{
  "n_layer": 8,
  "d_model": 384,
  "n_head": 4,
  "n_kv_head": 4,
  "head_dim": 96,
  "d_mlp": 1024,
  "vocab_size": 14235,
  "activation": "swiglu",
  "norm": "rmsnorm",
  "norm_place": "pre",
  "norm_eps": 1e-05,
  "positions": "rope",
  "rope_base": 10000.0,
  "rope_fraction": 1.0,
  "qk_norm": false,
  "attn_scale": 0.102,
  "bias": "none",
  "tie_embeddings": false,
  "parallel_block": false,
  "init": "normal",
  "init_std_qkv": 0.0211,
  "init_std_o": 0.0211,
  "init_std_up": 0.0211,
  "init_std_down": 0.0,
  "optimizer": "soap_variant",
  "lr": 0.00302,
  "beta1": 0.95,
  "beta2": 0.95,
  "weight_decay": 0.12,
  "lr_head": 0.00914,
  "grad_clip": 2.0,
  "warmup_steps": 200,
  "schedule": "cos",
  "final_lr_fraction": 0.0,
  "batch_tokens": 131072,
  "seq_len": 1024,
  "doc_mask": true,
  "train_tokens": 542500000,
  "steps": 4139,
  "dataset": "wikipedia_en"
}
Each number is 128 + 32 x the weight over the matrix's rms, rounded and kept within 0 to 255. Layers, rows and columns count from 0. Numbers have three digits each.

# layer 5 MLP up, 1024x384, rms 0.0929, rows 48-84, columns 256-383
159162132137092137168163130185154119097090098117092113117125050079107153117119113169125131170147135202128113173156126108119128089135119117134122142131157147189172141098118052139113111092207136116123109114157107079087177116106106133136164092117113100089119129161084122188095087139143134144133128108119111202120076110146158134158137142120094163142117080128101115120157153108120151160163
127121146139108146080222082170081147174188090092071152090082109151105124136135128147126088185155093188194142119132094148106113127144112134176138131139163124128159122197135170131086135114151087109108114118131125150193114126120131166153171093131116124138153141117126071181184118121139107160112150235132119133156103076149103189141106154059078139097151124115147097140194134114164109119193
094055160117158145129120171148157133140148140152145150133128160193143142111156124123086129183149143087082097086127165106134113108151173125097135129096096116162152112111136132119142138089081062084065126145085141182104160103130133102105111100183139108078118129132084123145158163090152129173142200123109148137157112097128154052102111111144168118171117159185140099148085137114105079155168
124126113120127138090079138129138093127143068142145129102199113146126137178220143137112131152092179115113181148100159104152145094059119106107193158189150095161147163101121123110146135170141117094120166119129173132145112134184148122212136104140129148085141159155147089116098160173102170183110180131197117127148145095138073130165119136116120141132133087119131109111144131087128135065133
123099118167166109112165106155070160124099089160064119183062166102128190132135209145110108122146146130132111121141133145106093145109116135116108149112122104166161084156082155162098140117109102099093146157092149086129130116174227144151118102173078109032077150111137129130141130113121147128146154171163090130145153149096114046153129143113163117121105127087061055120100119171121144179141
116114136141104101199183128162172102141164123064128154114187181115149137160088075056117123115088113132127106113127128143148182148166121088111112102082170149122107132125111108108141121154133092085132125082153154143127114156154110115155090150193216131110152100103109122142070176151115140160157175153104140201097147084155130079146151086138056097126168162178087059157172162165091108067121
129085098147087155090195193140145101082166114121138129118195101152166087146121206143112132112120177112138173134166081094135131110124124106136177147123126093065155127095099157155072094193120113090141123146077126115143131084144170099192106182097131123142155146154122169021145124158157172122147127107180125096131120189075121151139122163142127121156121092107126125135115141114157166126124
121078153162176143159168134104155085120151135157131137108140110127172093076128133150141137114109120107118153135161110119201100079102147120202057131144122116147063111109173143100149094151150141130089111129111113106109084169138084168140080099147173139153159136111159134095137085146161139129070145106117132157119138127117182132065116037127113159165175107133156168131174132143087104118102
136148136153133142071115124135123129172145131169139184160148150170029152152139132152178171078070149097117117102109082112093114116138117181118123109084095136143143172171037124102093162117123111115104119102101169093090183125179121142142136117167129093136117116169075108157107109053113117139194170176171169072149196132173162161160180106187086133205111046134160105063119156123128104118157
139076154156168097128169199078151087106192084131167128117179056156142148134114098119126083152176176118095111129154134110120126143073127086110116128109146113146082106105093220141115107165119091160190154145137142153078120105097098175097129123105091169180115198154096185160128186136108095162127121156130127107137146125093087113129138160083160114092141138162130162154177146156122078062139
130145145138072158112124078118120090103082088129070071162109142130120079109136134065161095094160150128112120066156122097154138167152124118069172160147161032190159123148092088086171158131155119133123013115091097183146116163086156164124060191136125127073079190021146136165099146110247133096170088083189123121106138158175125159117098119184034096152083165064137094129134155166142140074080
174151205076146129120167175159190145146185130139165138151121118112115209120108157102112056156168107154158144142165177150152171092107162110190133166101120093105178158123151149148113105123150088166111119115198125118161135122136136097080188109093108130145158111144124121068119119112102105122132143145097093176114075126124154107105143038162132128162160079162095145182206102216141178147129
158137080171152124208171131240176105159139156176091085117176079097068132104127177105133081152140137032049141086101047180122112157135119141133070104136161159083079090131154157091132041159120141083115120161164156151091182123140169116112151124120163094061155155200141181050157108080060089149068070166147098068118181109094157185101123105138084175092116110140090063162190097170103122153111
098114075137120136111172197152118109122097131128130103165132138157138161150101108138064171163068078117112099105141109160107149120163120153068119159137159151092122146153127133168110091104139069104133145063120099116096107148152144126163119089157100107152166142105088152103108099141180178154146129160174139094080114109142170138136127128105122187169084119142093141174167121131140180123091
152130168170147165115019156135165092054135096155151109139169127128124103125142161106107159203169094157165078111136108136176055127111085138103097121080107124126099096193193101115143124141117144126160118159181133098132114160169157147140095115127105106141126107116096108135127115114151174110158155135109153140118091089076170145137107172151167167151176116124059118103136128117169144101124
121116119140104138113130055133116118126129109127153127144122140153096162135124145188171130116092108139147161141171152118170100153117180103100145165108122094106138156151121183193110131081152120141098133204175188150153133167108120118094122147157157131098120108102159148176100168137112172129131124125086113186121091153159138197186148124169106113103128125149151155175140133116151145147118
174131123164148126107151139115109162155194117142125094110147096127192075136122092143122098151112161118201176197136117123156142111125094098089155119195129106144119149137183103140151116096126098148170123175097133137165168148153093186141160092129051129131146091164075100096096078108143102150098139098069169120162104134119168134114135110157176108123153191136110123117123095156122121095111
117108123115116146174153179153124120119134137121123110136142089157060134154164122113115106135129051112116021086143165108162127139135115157040099100113089119111093138122139210110120098128149103141058127109115191104119021119149173115090153115113133102143110065116097114110115153096141114111085097096156155092078148150135122152136240161132147111109085198118156123157056129175105073104131
094128121141133118123146118056166124109145192133182108084109101088123122161158142081127084117140149090138129118123131122130138075121117126200087058140099116158144139127150133120148108091136148188175139094181129132107117059112199107073163092104117035109133151124110169134106050117186139123163142141179130096129105158130146185173131072136109168176081165111166162121144122130100166209117
194212094149149044133155121167080178117203120111142118164153139141060107119113156131078140175113179107099140105130174133152172085145063137091088191123117170120116112125103110163097143097084088149119105165136115113155135088113163136065157089123136153144140137179121202100137132083138164126117170130126100132111126179127132131078090106136108149103108086160119156157148095070119081189169
114084151092151118131154151155124115148127089146095148131194139084123131082141100129129166081135130164098120175162100124111115132141124118184082090145179104089147153166132134084071104140136098159116223136169116073155090086158107090138167135186127095128142087160179124227174169169150094113025104122064147171125209129137145110110145121148108152151083131119126097120097111113117169157113
072119092070165112093133121139151177122147110135175087078160105104136017100109118106198084118173169152100101141126139117148176174098111133121101162128149116186117096132149141166125106106079144080171137095132110119106150190135100093127178143099181073087145088168094138141141139188097119121101123101120150153158131087141081173137105125129121135171174133121174081135145087110114133088137
229081182130180094146076067163122101126121153111125106174104180201130061159120125178129151099133168194180087168070127125136131170156107153193148168151182188154088139111162154157098128173132146118076110135150131179179089111096152113104149118101142096175169138175121091082142104134154118134142155153161131184101141180138155206122101152142152108127198076102100125121075129125119126158119
141058114179159085084118118099087082118107092167123152091141163109069112137136151120178124172163156085081159116101101128151102145162136133143100159060214142159139150157075134096119141095115161116145183128058184193146123125127063126090108139160175137102138171167160074122183166065187112110111137090148162134148059162129136091115134156126128125131104126073078147127092112086136120115111
141137130075132145162156170155151195134132180107127116171156077135171197144131124157135084159095092096116142184165173129135157143223150138139137092126126147139124149105105166091135117094150115182104063105156132110099121153096121088164168144132191078107120163121146116115174139154184131120167122098096162117109166157178181128157175153138124155149135137126114135141192197159108148119065
114144104184081109142153230057134162136089127193093130131112117153093154160134085151136097160140123162113166161127143176128147152077223083114165156138111170139112076163128058124108104106176123170116107112126094117157118153137148131098149123120163064120116126119122094128133126118128162111164183131075119114164090124106099128153127105098144202184137132118114158072092080067122112124119
115121127123176121167104104167115101134110137131122171148144124098181109109139140076182175172130113101119084117176125121114131145134124100141115151111112100119120125106203067102081124096063087118128118132164179090149162114128133034153137122143122168048158109160071132099185091098141145163165141146174175143168152186209124108134124094133101132115128113100146133106135133130131182110156
139129134113091151204127082102071147104202179125145129105147154199120162123139086135085165110110160132080128114132146136132105165117091155147112150131135179169147118106155177099152161150154137103124085115135160124154116144128133061119109113141120161101082133143156092146096126148111132133137146163153135150136114072138108127138124060139092024123168159183202098096162113143110138180079
101113133061116152162097115116121124123101054087182161115157111184139129123189097123138105136136128125168177182155128129112108131138134116130107093069118112144079174061108085174083124149112113132131171154136186105122095160138155099106096171048109155130136140204130182109115165146145070125109147119150180159149148101171177133109143138146151098108094175173162168130154168142128150112170
116132151182101101107104077109150170113164172123127102118108129174155124129080125166117123158132120129127112118099197117064070138137120106114118140125090114156145115072147164113099187157137146187165099121143118147154104099170124150151109099102127113140103139119193093106183126074104153163104127143164043146120119057104095082180151106119106166122087152109128157196123125101133087095128
130127165141112136122124131111109139043140080136091076168175105101067070080169142133152171085140080199138144095165115137172187100166143139123142128175146126069106190140150142168140081097142131180090108073150170129165096184161082136175158106163126138143129111124103111156152178035122148107150116085121182145125096056089173141118180132227107124058117098117146129140126091135060134052143
126199120134142181122099192115135144153146083131101076126126174146102156097107150129112128102148146106152155159158169145110092127102060154129165172136140134059163151120143122156220156119137039131100139129176096072020162107077180151186102099097141174088150138080138133125172100145143081124151158176149115194157180074140144158114115190102160152115137103130120136091203125065091080124092
187096112151112152105090176135135133111165177117140092135122145067091124083125159057146129129115133071163168181146115091080110147121131074160134156162154107123088135132169132142115150129144141139128070132175097122144149158133139177164046120140124165118144128127130146115114115073112127137097173102140154104174189117137069089104055141123132157165194110131115117135138187097114173106098
085112102111158154092117133131141120182119174130133086083064146128166149125159162174125236171074146169094110097124130103136173161135081125130112159137137119116117151125174115076123163123125126197124154080101121069108076126135111109093180137118058148108140155133133107140138131102121135137142158010061121105106082086111123109162101124150116103095099090100108107139146115159119104147127
148125192104087107116104104099136113118149088057089131087151083067166110061174105068142154119109116125109128154126157159054237140120152179131120162139213117158189128084143104175079138123186133130111126125106135134133082142162196075130136118136180096216190167130100144163143116168131112134141129128153128147124129144095217105152170110063174117104144082110111155158140175065112178155105
169111134159104188142123166159097129082133107117124137096133104139195176088165119087140150096092173075143205129135139137148144095125126121090092120090131138118120197156145146130099198070106170156144117090044226118154128089142155115111163186155087126100110097153162127173153203185123199167144068140113123105185171134117148116122105121161146115131137124172179154157134086159132135139117
132140115106194115109177122090116102104056104127170126212171057140140124111118156128133059097102118100169127170130072163117148108143103117098144166098134140133179148161096123122106128150183134064114180099132097126147165144071119095080128180128146123163170165157130162122178111151132194145163158110091125114070090108099085114121089096173075122080151128086129134066148131151095143192168
# layer 5 MLP down (transposed), 1024x384, rms 0.0902, rows 48-83, columns 256-383
098123124155100083157147152065157163150169160148127166192085135152107107133134090104129142157162113121112068158101098096108141167134143118114119106089116187109156159063116077197172054112121179136089135136075144110110156131115133127040163155083139111116150085096080127177100118105166101162164121194126103060196112156097161169087141144145164161118131085173137137157152115096171122118133
144135042103180140193134125134097123168158152138062142164198149145099113112116154193187107137174153147122111139135137139169134109158108131179180134107137153195135143141130128161098102099129077172148110101172143117097130157048144160172108112171162145100130030068121137107136163178113181127133065061125142111117093133140164106109133070158157102123134127147117166120134183097144157113091
154099197123141123073149185144162155127106130151155139144146162174128115166158061160091110116157119144154107131055131154099118087123148159127108139125073117136132087144092122186140160110107164134187142139085079168065133110134094072149175057109123097071169082106121121161154082042153167141060080188132137166145126152123112089152160113156130112140130125149172076098090081154147136136145
104104082085177144144114131084063124140092127127139147098120099154172102128115101049092161210126129164154163077156114131167108130135133121113143127121123142114130121133147068099155113110135073113183097124143198151082120124100126164135173088133146140119079160178136162146165151148166107147144086149122070146075085118114149132135122139097120185140147149121072222141087111147113131135072
167091113159177143118127120069097140214136171090140108166130098096111099108137128113079121151162157106146119179101101089109161115110134170130113111157117096135145131099172118108211132159103131102182157106129126064101168127103128082153194102164087106195115096086155130137133148100131117149108123129103096129064090111165111128073152148146119160088123115166136124102178161175150138141165
092197129107125143137138158166161143165147131094111144153076130118110142108172138077122110101118162099147137105053096152156130077132141062093166097080159184152076203127132058133136064095154154128167109091101131116118160156122116096164131183151142152121112125184128129111156176135126164164152147090161129140151078114107209092060167109122072212175085137132086112166120152083073098135111
117150118113156145124151156167146142180124147153063098163150174162161141142107145122133067135105068179130086117180154096125078152096138142118138177066114125140121134125147133100129155163103150172149132099154115129160089099108152125129129116121140151144177111106078139130140140131137096128173060115117186106179122128180105109132125134112174147127153147138091102108138107131057161081183
133111126126138119140194103138184160098172138079135092136158166155101088116148174155135113130082133170128096111132117147143159096155052140138136096132060121053170101149159163089128134093155122104145098168100108163170192140147121190134107075167099129181124138127143160117115125169141097159111192148146170074150138110044096138142078125155125143107124112083139060127135140079136153123128
166126118137182100125175108094144091201043058101099127202123085128093105180134128212084127118131159131126124144153094129191086134120097090115090129177167147131144130166109163099113091154127145150082183102091118132134175157142122132131064161075087150168144119120144092160062180111127129161130145118163099096093114064182153088097151103128139128138147106123068147088159187113161082118144
192139135146091135117140121085084160173103065143121129143101095081140127103076157144163148101135147208119075101157197093097153165091128192163121081183079150148208099115085075134138108172134150110106100086153184203083145154114136206123173096109069100140171066141095095176113107130114080115122097184108180132110127155138081088125111133114140130106079081164134157186164081118100126164161
135112095104118091089145145125101137109115093126150156110126115094157092116176142143097151124130111129151180134106106157104151142143160124129108151067113160166154117133184143123074119105160124134158204139143138115113080122114147180133141143134118134110109131146137158163106107109139083132102163075138120144068092131074138155117118117113083116150073135062123146085134135169140117133130
119150127074117167118140166125097043145131093137133107132141106136139060136148116151126136130142155135106059094152155117125144162133129115108093159144071155135107183102104127124068170187110130154093090149149129137159121126147130154175178123104134136060123126082091142112117127107149099196111121132136107125138157166170112161140118172097169169081179102113161172166130113106132125122145
160128129090114097100112137086095101211110117120095159106111117156149192144133090119126107120118096173177191129177110140136172109130110123134179134057130123161096092136075166121179133103176112119075116162107101136155164109125096087119159109131114150093118155034148130101095109120109132101107077164154134120085111084035110146135127079136179074142152122144105147123120203143091145187093
109147156109127163132102166097047107153151086129122151092130104145155185170122157124134137127146126141141137131170130127149119154183047156122174171089132163099116102128169111095143137129117061123152168148114148122109136101152087162121205168169157139216172108095151152153108217111145131053101126082192147151127118127136115062177174174097137090164123132151108152117135129104127143128064
143126181115105146138090151183158143189114115096111206114121140107127167161167134102128157189083079122144186118119138127076145123109152143101124117130130152128137113133127122127053113081174112154175098103167139120165152205142142100044117155079159131137156137141133070131121060063092132094138128197145141109115158146120156158121157098141175143110198100176134113091121057093105094146173
170136148147161090146129126098115156107172072151088069161130172111194147138087096115131146095110136166139174052097133094117133104109141121148158131118136102116054129141143086111070143141137114121138110126169118121114167070118123127132106125134099122094116174146174130134132130118163096183150160138138134134119128145113108136142102128191156114137091090121135155123107146164093143120149
143129114181165110147135107083208160165100187136191085117111112098165114140122120167134129111125127089150110126107089056120090168105070129106058129079123135170115108102099076149138143144113133126157117158155099139112110121082140129173127096094119081062101150154152122125085122153103138094145155119104188092060075100210149096147132165206163086145180120110137133119082143087131110080128
133069107140100133151096070068186146149126094129084170177097135141072157137164116134137059128090080143085105093112108126113113090115080132104133134192122137138110151125165153091074095127115169141097075100148158166137133167159096117142141105133123119193186062136128102104165148097093166181149158142102091122122096117116130179129141106169135174092106119134235133114058096170135065029153
129151106138106132077130150087128135094059099089131135078088088128156094107106130143138160120104095132130171086122116099060112067123125059066159120162158171139093158113114192105132106121247085154112165083084103098101149160122203047158123144130150134086099090144123162123094105100109152079078184138174151116109134165131073122174170136108163140133033170130117176102103140159173137151133
131185127111141182105113199085117127082136090124146090156105168135044072102149089139158201178179117184124139088124159075149168085136133169143077138166088124088043109092115151123122126068136088203096109059112058091130180140148152132145136138090170090087106176174107159116172140156112144186169113083118151163138132108113077108131109103095105133124111127173088135083150100143173146114175
097102153156132146190128170152133112166173119124142080153128135197111117124195117120097082132197073113106129148072077134073114158073148132095172112111117182103104165068145192129177186054142151078105108154103073149158172157157158120163096188171104123114073134090118081182101103078117071178137144068131132133121146148088138099146079151110123122115103096103101136133172126138091150124158
122153160113077111039113106032135144085153094189129128115162142139091087103130145150117133144147073134149094089198059157151122076119113090137144124071139113131155078090095084120195125087153147153109169148140112104095092077117139112122139144021106122133122170083157164052151155161109170147118129107053198128070148115134161143106105128127120119101131121090112078142139137078121137093089
079162148112115117108173161187102144097154091179149138088140155122094125062090177133134157123188090099118157081158166153107095160178162068115079117110094179045075126132133134154111172104144138099129138165116158106143051114115151152147144123169150145168137123096168150162145151125119141172113203112090134150122120117158101129127172166150134165139097124084124097151127147146112116167114
189055106141151193104114114149117149209143127077098080156137107148116115113174157144132115170141153128154068134134123116137133110068061160223148159116176113112108143093103088103166096097184074117105100133111148160138109097178112102136119104126047164107117146164131070083108108111111121107190089098178127068133141222150133121110105100086105158105085099104115143108122117158110142112127
109116041062139094176122172164159102108064076104205153103142053110124142150150125127112107163082090036156132175114132145047142123097150076176131125146156076098108110140148141144088053066126137145129143115067122140132158070151147133107106124136179115103155160096069179147170170136146129147151166179093108150121111183159142158143154101092132141184111157133088141100135143155115126088082
091144127195139124157078070142115152159195178136097145108088157125125118133147121124171128126168125094134135148173076172127089073144116159147171082153139157129151179155152140086127202121143176144102156129105125116121147115130152170083149156084155136198142084072129165108116207129091127115117077138108149135112105103075163187060136128161094099133145172136121115130131162167115076180108
093128095174161113129126133187141141142090149110147097160088159093085135130177148106140115099159097096131119086127102094122101118104156149155127109153073140093147122136153072118167098131049148129195148099126115135197089115167114193107047113122106120150149125185139176109112157092142120100166142090115134196106118131119140131119149104129140140132198082147171089143122146092085131140081
078091138107127104118149155142080093151176207116149132065105120152124141104098104147137158042069068112099115163131181090130132136081132101112111150110156140145049095153109129126076048139164092069121108195119185106129112177158111135096145153142112113118160141102138107135118116180141136144107076148082145104100111094119113117082120113110099136099102181162153125085149084098109186094176
112109187142102171149148095138100075041131176108166127129123177101149119121105085127107123107093110109114108123141143068160157116178156110127138144136078115127105136115124166113092119085157105113149111069117127147205187130134145151138080111109186085137107027111145119121140107099076136126091175118132150102114124157196102109175134182113148144155106097084104110111117137130138112131113
150150146092110114150070187170164133125126132150101114128119118079094145171097130137088102152109152116170111130143154139138069112170135083095146195172124124136168125132128142146138121166114193146115130080108104135066171154129138133073144140188150114133088122130078109122106115134072141125134120072146121085125062124077132099087145087142116105094208086121142114086131165155129139071164
092097127107099133157120038140182109150117160210094144117121136119111054166119122123116150085195159157214144075162085143076192102154164113090176114071158148169113164142084161104185123136129125143112122114124125075103087165130082127132175153124112145114160113169127154153132177093158120139138154130127078072095101086109198136150127105103051120116116119130116092168103203119107147121094
127097162107118126152136174091168051054055146180122085160066113153108163121125087142135095127135121163160118101091120115130121134125107140128177161153140122071128200139156175140204143112127118108122097067130085113080103149110122098120125171115169131152105114106104097128110104144102129136098179164139123096156130139066143140065052125133143131133121123101077111150135151096156174141178
141144138101075157092102071114117123118139064123139077140151077085092110108095180118140105150128170083156135165106129148024169159175106100086095100129111117129179101089147110119103153200140101076116147182150141171093084176154155123152127112097180107081107164082136193108168087143103148086138077105065116057146108155134094149140087143162105145058066093153163152107104129148146161117135
135169126124107095120096158180071093113165105171142200136102119150115082130127052097177102050172102133171154089099104093126112077137135115116117168133146037183128123128156124087141098087119147102141109147136107158092137134074150159134079097156144157114149082139119104161166127125079143114069064153089098127085162128109090145175093118155100166130157151133193117174095072155157100149116
147128056150172117145109144115129111116156155082173053099118197086183121154091092178125129134132146141138078094173071154157164129156135093109122172181105158090109090126121188090134124096127100133186126136145106109156100156137157124131179110070087116111122135107104143111083152164158131136105132137117079119172116137111140120130093157097111133124126119115094180136180120151094119144145
110121077164150101148120184144121137098171135192049082129104068127076104180078142124133186137154111117127110131156124123145176139139091147131170092167074109151211118111110131159124146105138105138134081060177113075140116180156130165154146103132127126104143083102102089141187149172103144137100157130147100157182117125130158097125134097160133157151097137118096121113161082162142112134161
# layer 5 MLP gate, 1024x384, rms 0.0874, rows 49-84, columns 256-383
053103137164130133152124125145137133149162105147127094144127153112110105191122114126160120138178093181131071084088134124084175165136138202149088083119166134125102169179116170086080117104184121091165119119129097116138114085174166094172144165140110041172080179116081118135110186082188137196125149090161120106106141110094108096181163128141135099042084131135150112107102131114081129107145
179181179109127111120147169121148115125111112143153104090160110141114133122179104085155134135144123074146112114078148143145146182123123150132129086075044160088123107103158099135126099130126135098165117170071127140138157094163114124095092076156140131184104129174158119124172124118113113170121090135138175149115143161141168091146082110128085123093148144103077136109099091132133120090135
132178105183139163084170143168182115120169138107168070107098104126184158128120073085103099186140054107079125113112057114118126124078123142119103063096163144167083142165083089054108123168134153131149130191068103147106127100098118125137129067133115176129118074131105169127111093136145120110124127099056091104100046100101087156107162164152120160068159119172132140154140110196166198122049
129121104115087122093106121141175133126075086105185167091112189187125135154216131120210124098162087204095068188125105089119090163126098183142134084136103130109162095079107100127080092060149088162119080169159181093161095122140127119180110074068154129130144147081142141157186154144157073132161114093165165137144072106132141137134164132097106150127209121093125117159095065084042117145140
107169160183174098141114118129139122148090103094118146096057123165065176121130136120137098170089139130117136130088173132121134090117121116070128175126111124142139182132151134146134119110172138136086145092090089168108185102078160126165110089119107096127139137174095124141073107144139136169166172155134089120096055123108102206153104149184127220132174165093135102134108109127119143145169
178120149092175161153095114123126108125099057116128116155140117143085030167083088136149112135048164115179117128130115071007117154152101067169104144140132103177079171111129141172112119087116110111143073077143082114119123153064145124180116073186101105177112125118125077109118138137090074216143156131125087118099136072158137079130132129167069191200164141097118131169156127129151182158121
174140066126120142106126159089112156152128146104113111183129124116137201169135053099115146132137121066142151094112149177045116117123123126145165126107204154152126138100106101185134137139085155125130137130071135129071161126126195076068129137144128135103110122157127144150169052103144107074125099131120129135170112094112197061120113180125176075146104117104126156139144116128109091186140
064147139097114160155120139146097150106174189115126167113167037120183140088133143097147160132149152097143100141092172095083128086155108098085138129156134145155094087072140125120097149161066136108151089173165099131089151141141150163131104163157104131046158157133048132152229128086092103104181133138147119147197149127192138065146120095125115149203124112070189161117200157102157127116113
179128132111164179148148124128109193118160135113196191126101146111135163124084145130119108132155177136124123112129136094114099170176105172131172160132113146173146169159176106126098095124144113151136125170120164169140108149181148136102120077119129125141127146190151152165105139138138145139135166166093158157112127104100173092120120123111081139188065187122210112092131112092151124114176
112109181178090153127146074121118149102130133127135127132171136127094181188096129166184145193106207163119109122158127139124126150099110182155150103148150072130132159086107111099162184120128142162080076104119175190128154136172089099122132112158140159188125149123105126114143082163134138088145092096071140067114176166107128107204119132100143173127090168156136119134102106131136165137054
155059132117152117141135068163172199137115110128179133171124149151061122066087136094109142065103192096141140127109110123121128165125142103155144070098155081125136121147161103128187105064112075084125096087122116106158126116102109087100095131163173123185137153138121122186134115191105118065135148195082121071076127118133182143139118114146103052135078150155118151098057165178142085118093
052102161169103173097126125159166109175096119136105134062125134179138070162092197165129078061122100107124088025120195084162136202068122090159139137255136117110175150079156055130086136106177046197162059152125140105138099125095067162130185197083148094101145176119186099103113071184233113141134117154145184170103110206104154098143156106081047119207138140146174109152129030161229155170076
119136119146177099133164045073197135114203143155099081132087183173084179066102084170105110163105145145104082069107161111156104108099194091136121137191128121162145138166086137099151157177124100173131125147116097131132111144104128173085105124112131112109108096153088119160103132087151090100144143118082094115134110101145120098093116114072114120140128139128110179128103152186181113174145
116123079180093092113135111168157067131118126178127156109136082100115194111175180168153160122147123124136121120113194141165100136146148119130161114111143166184133103134105157141076154098125114129094166143130114096061130092134113101189148159089128164150132104103149169186145099204145109173139102100183180197165210158159085109130155114118140099142176114099122148115114123130157158163146
114102147093131202142145164201155148076132058174135176080092181122097144123130192099134123123121109103102133126152137142118112091184125077144121139164160096116185086070156100163134151127144098145129131161162121150113143089122122096186077152098109139157120113104159169158100173145131124035125164083143154184152142125183123118131122138189133142165114161088098151144153082109143130152091
099079122129154159116147182108127130096093122142108156117128103059145137080146154119113088131113120154126156138059116121168140199133160155105090104225159130156119134084176058053138137149070118134100111200112127109094177112141108136146147173128166126208144043064141103100146093139098117217192159203133153106154140130132147148152131126131070162065139153099121080108126130126184140102175
141080129152152155139101169081112150135151126074096116076084096158131150153143075094143157118197131124101112179165107164163137206034181133111118151228139123103129099137157114111058124126144207084083203075112172151087068050117116129145078149212121105131131148158152120153063098156134124142124100134140116107117175109150072118140183183081134143102149111095148087158113136171139112093106
197111133166114158144135067104071149126185110130122108131102124123117149171126154146072148159125101153136077173161134215150076227100137066161122161102137069094180119187148147104116210109136070116091081142112148123149207129106113172129141158141144091151145181088128108130091148135091168089123149130101122149177127150136176099153136166121113179127112090091132120102163156119092148106126
125099161137087153167105154150104073149093093105103192103110096111135121125105181164136140114199101103158150153117141150094160185138178157144103069123086079093101142089163093094037066163107115139145126111164082146096113143124086160123118140073068132158102089120142124138118125110142168132074142161147177141173074115145146165164147161137122162170163121113147119096088153081136168108126
169079103138097092131140104195124153106147121133151131103114163109104202117139179162052163097131164181114079096169137104112103109106142106119138137135103090157166095151105078144059065196102114067103167158093138129119085107144124163085135105144143135128083194150166129179177189173156086079047093191131101185158199116099126157111126153099111081123102184178113113149092168167113138149122
121102155085120146143070122132100113091128065089191105089111169191125090137098160168116171106111131147095111103142072104150089191209162112058147119112143114127093131095080118174080135133158113148175184102129027192093129128082123169150112136127090061164126130187144125179184175136133109133163056088103125203173092133093153094133132084138157120128156133069165084142122067179079183097085
113106068101190104169188142224132167109130091154123072182120187186136147108087106169088180090144132100143121101121187107155032162131080072105060089143103157153118125162135115159086090146131120134084102091063115120103132151083128147102112140143094101163149128101108147131138166164142089168128089151139167152174187193126160167141093176073161174121137182089112090118134146100166127125099
168112133139169128165173071111099144154122155109115203084065146107151099185165115140129167175116079115102088142120152082129110135114117093128139152160156133149156085168112137141122143167169179142168104101092134120125109089138093120117157145142136131195139156151167074117152196158104184162113129077122144119158053130182118158104084141137141152106161133118135162185078181094154093130098
128119147110174158057129129196122173130146102122138098145120106114139108136165071122157140084165122120134160168139151178133120143070154115097135151128097125105112148146112108130157165081109146169130108175147104098077100085102118071161126108079181082112141153172103108107191166086137131178117166162169107123171143176096170079109066107087132130156081133145156143162153092122173136126133
118073120123110124149165184073069148134112156116054146126111072085159136105181096103160099155089152162103155138117132139153100127156137197096120150102121098141117130147140152154132125107121091079090142072115120136145162089114088142143150127121090155102078166111167110105141164151133112145098125163149121112140102136129118143119122097138159106175130118204155161157132158114122151087126
153187115086078124096056092167120105161106139171142129118128116146122094061145170103127127174123180092116144075145120142146177123124121135133106145128108112075166169153079132170115160106071117084152133101141133169115110146119112158098126138132177131128139134123123171102129074099160090151090108137161119112115097101095141197168140053088095130162137121121183121174141144146094121128123
110165128144171132159128110147199068164131161127107150165105123089116118093163146094127175179114170098130230097105131081114096151064138120139087148096111146159063136096075154121135131153118115128080149180173125096084129137121126117157133092152109085151140149152133142154078084200149094141181174186190109132136145169102124087107149146140118071163112170114229174123103078122128145113141
094152103134104109177196122127119147173164203204153141102114160157097137083099128148154070139139146103125111087143135131170125146121135127106114150168130168132117119106154150099135106097147072169174146131116142148121171133059134150169136093061160143148165118098163124163161158143149109167106094121109093196106114081109096096074118113152110200176153130099124139114118080167130087134144
061091165101099108071112106168128053127113156077232109152105097087116102136069141142187149123159122123146135127124144100082127095130096127149110108113103136129146103117131131161204124156098144139088144155105139105139109123109085191114103165132146171184103077079124112133120099062165121146134153133169148134100062131141112072103094153068126059061082178112103110090111121126106149057139
089146202118121114109158222139142132157175125142114119074090143142115122131098075108153140118159106071079099092119122112118167131161112126125136137082062093058098055125199080109062173126185156113165080186133099151162186080127134132135104135117121128129087129143066130080163061154126122108158127119154138197159203127190101120117128058159140125143184140125111070075158131139113166132136
174157127143135155133135117142159133140130113138117082064134122143076108190141122130153121156090157139143163124114074053158121073163157109155111121152139096228062074099140023147081107143155095115104121166164111152097121151141086129146148140119080156101135121160158152138175110137179087084113139064174132118161144149157156070085123096108163120084199148163162201124164154150120147154138
157107140149126070172130167114130137087224145104154172137112153159113133104106167149151119167090129082137127167117095124103117154149112081137110109138062133111123159157139106140104100126151088117135083150149180098138126141140114107126119136119142160086096189144163093202159090107111108148123141153109140161095101128165091149096138134159122103066065063213099140129113122094094103090105
120122117119100123111102116138151098168099139162146146063076114129170156099181242155097196134148175143084062157113122122148187165140143135161087137139112146171116151120164140130070121131137111220142171115122098159113134179150103126084169134131126098191126080127105085086174145156121139141147195195148153042169131080140179185130104134104135130166092153180146108121164156146118148139163
072155144123126125134161100143132134179076141094178128171159087083108144139094148082075146110129130181129071123088194109137077103126132097128092142108198110114080142150098147121162157116161174109129094162127054162097203077130105148131104078107105100107071164106117139142192159149131108086075049187139104111119141114144100157122110126130190113198114116139077166096134102127155121129130
171138130075173105170179130167156135155139111114093122129145052111091169132104134076108159171128174154086138145176192121141129108123093154161247136152098154101129092133135163107123121138173124155086097109145109082151133125123169192156133131120105065077160165125165082097122047072124160135108119160147141179163180097108141120173109089129116134147145160087151168082130076063119091128075
190113079136110130147144157105147118143121144128159098145111163118123157111120056062171103081107126151166192062103102108096191119197084119086091150167134152096131110127144134128101106164148164132163113100186118173156117141103070116075107139144119074108136133183139143139162141094130084145137113144130152094117131156124147153096146078132191157102077131111132115075111092084165158084149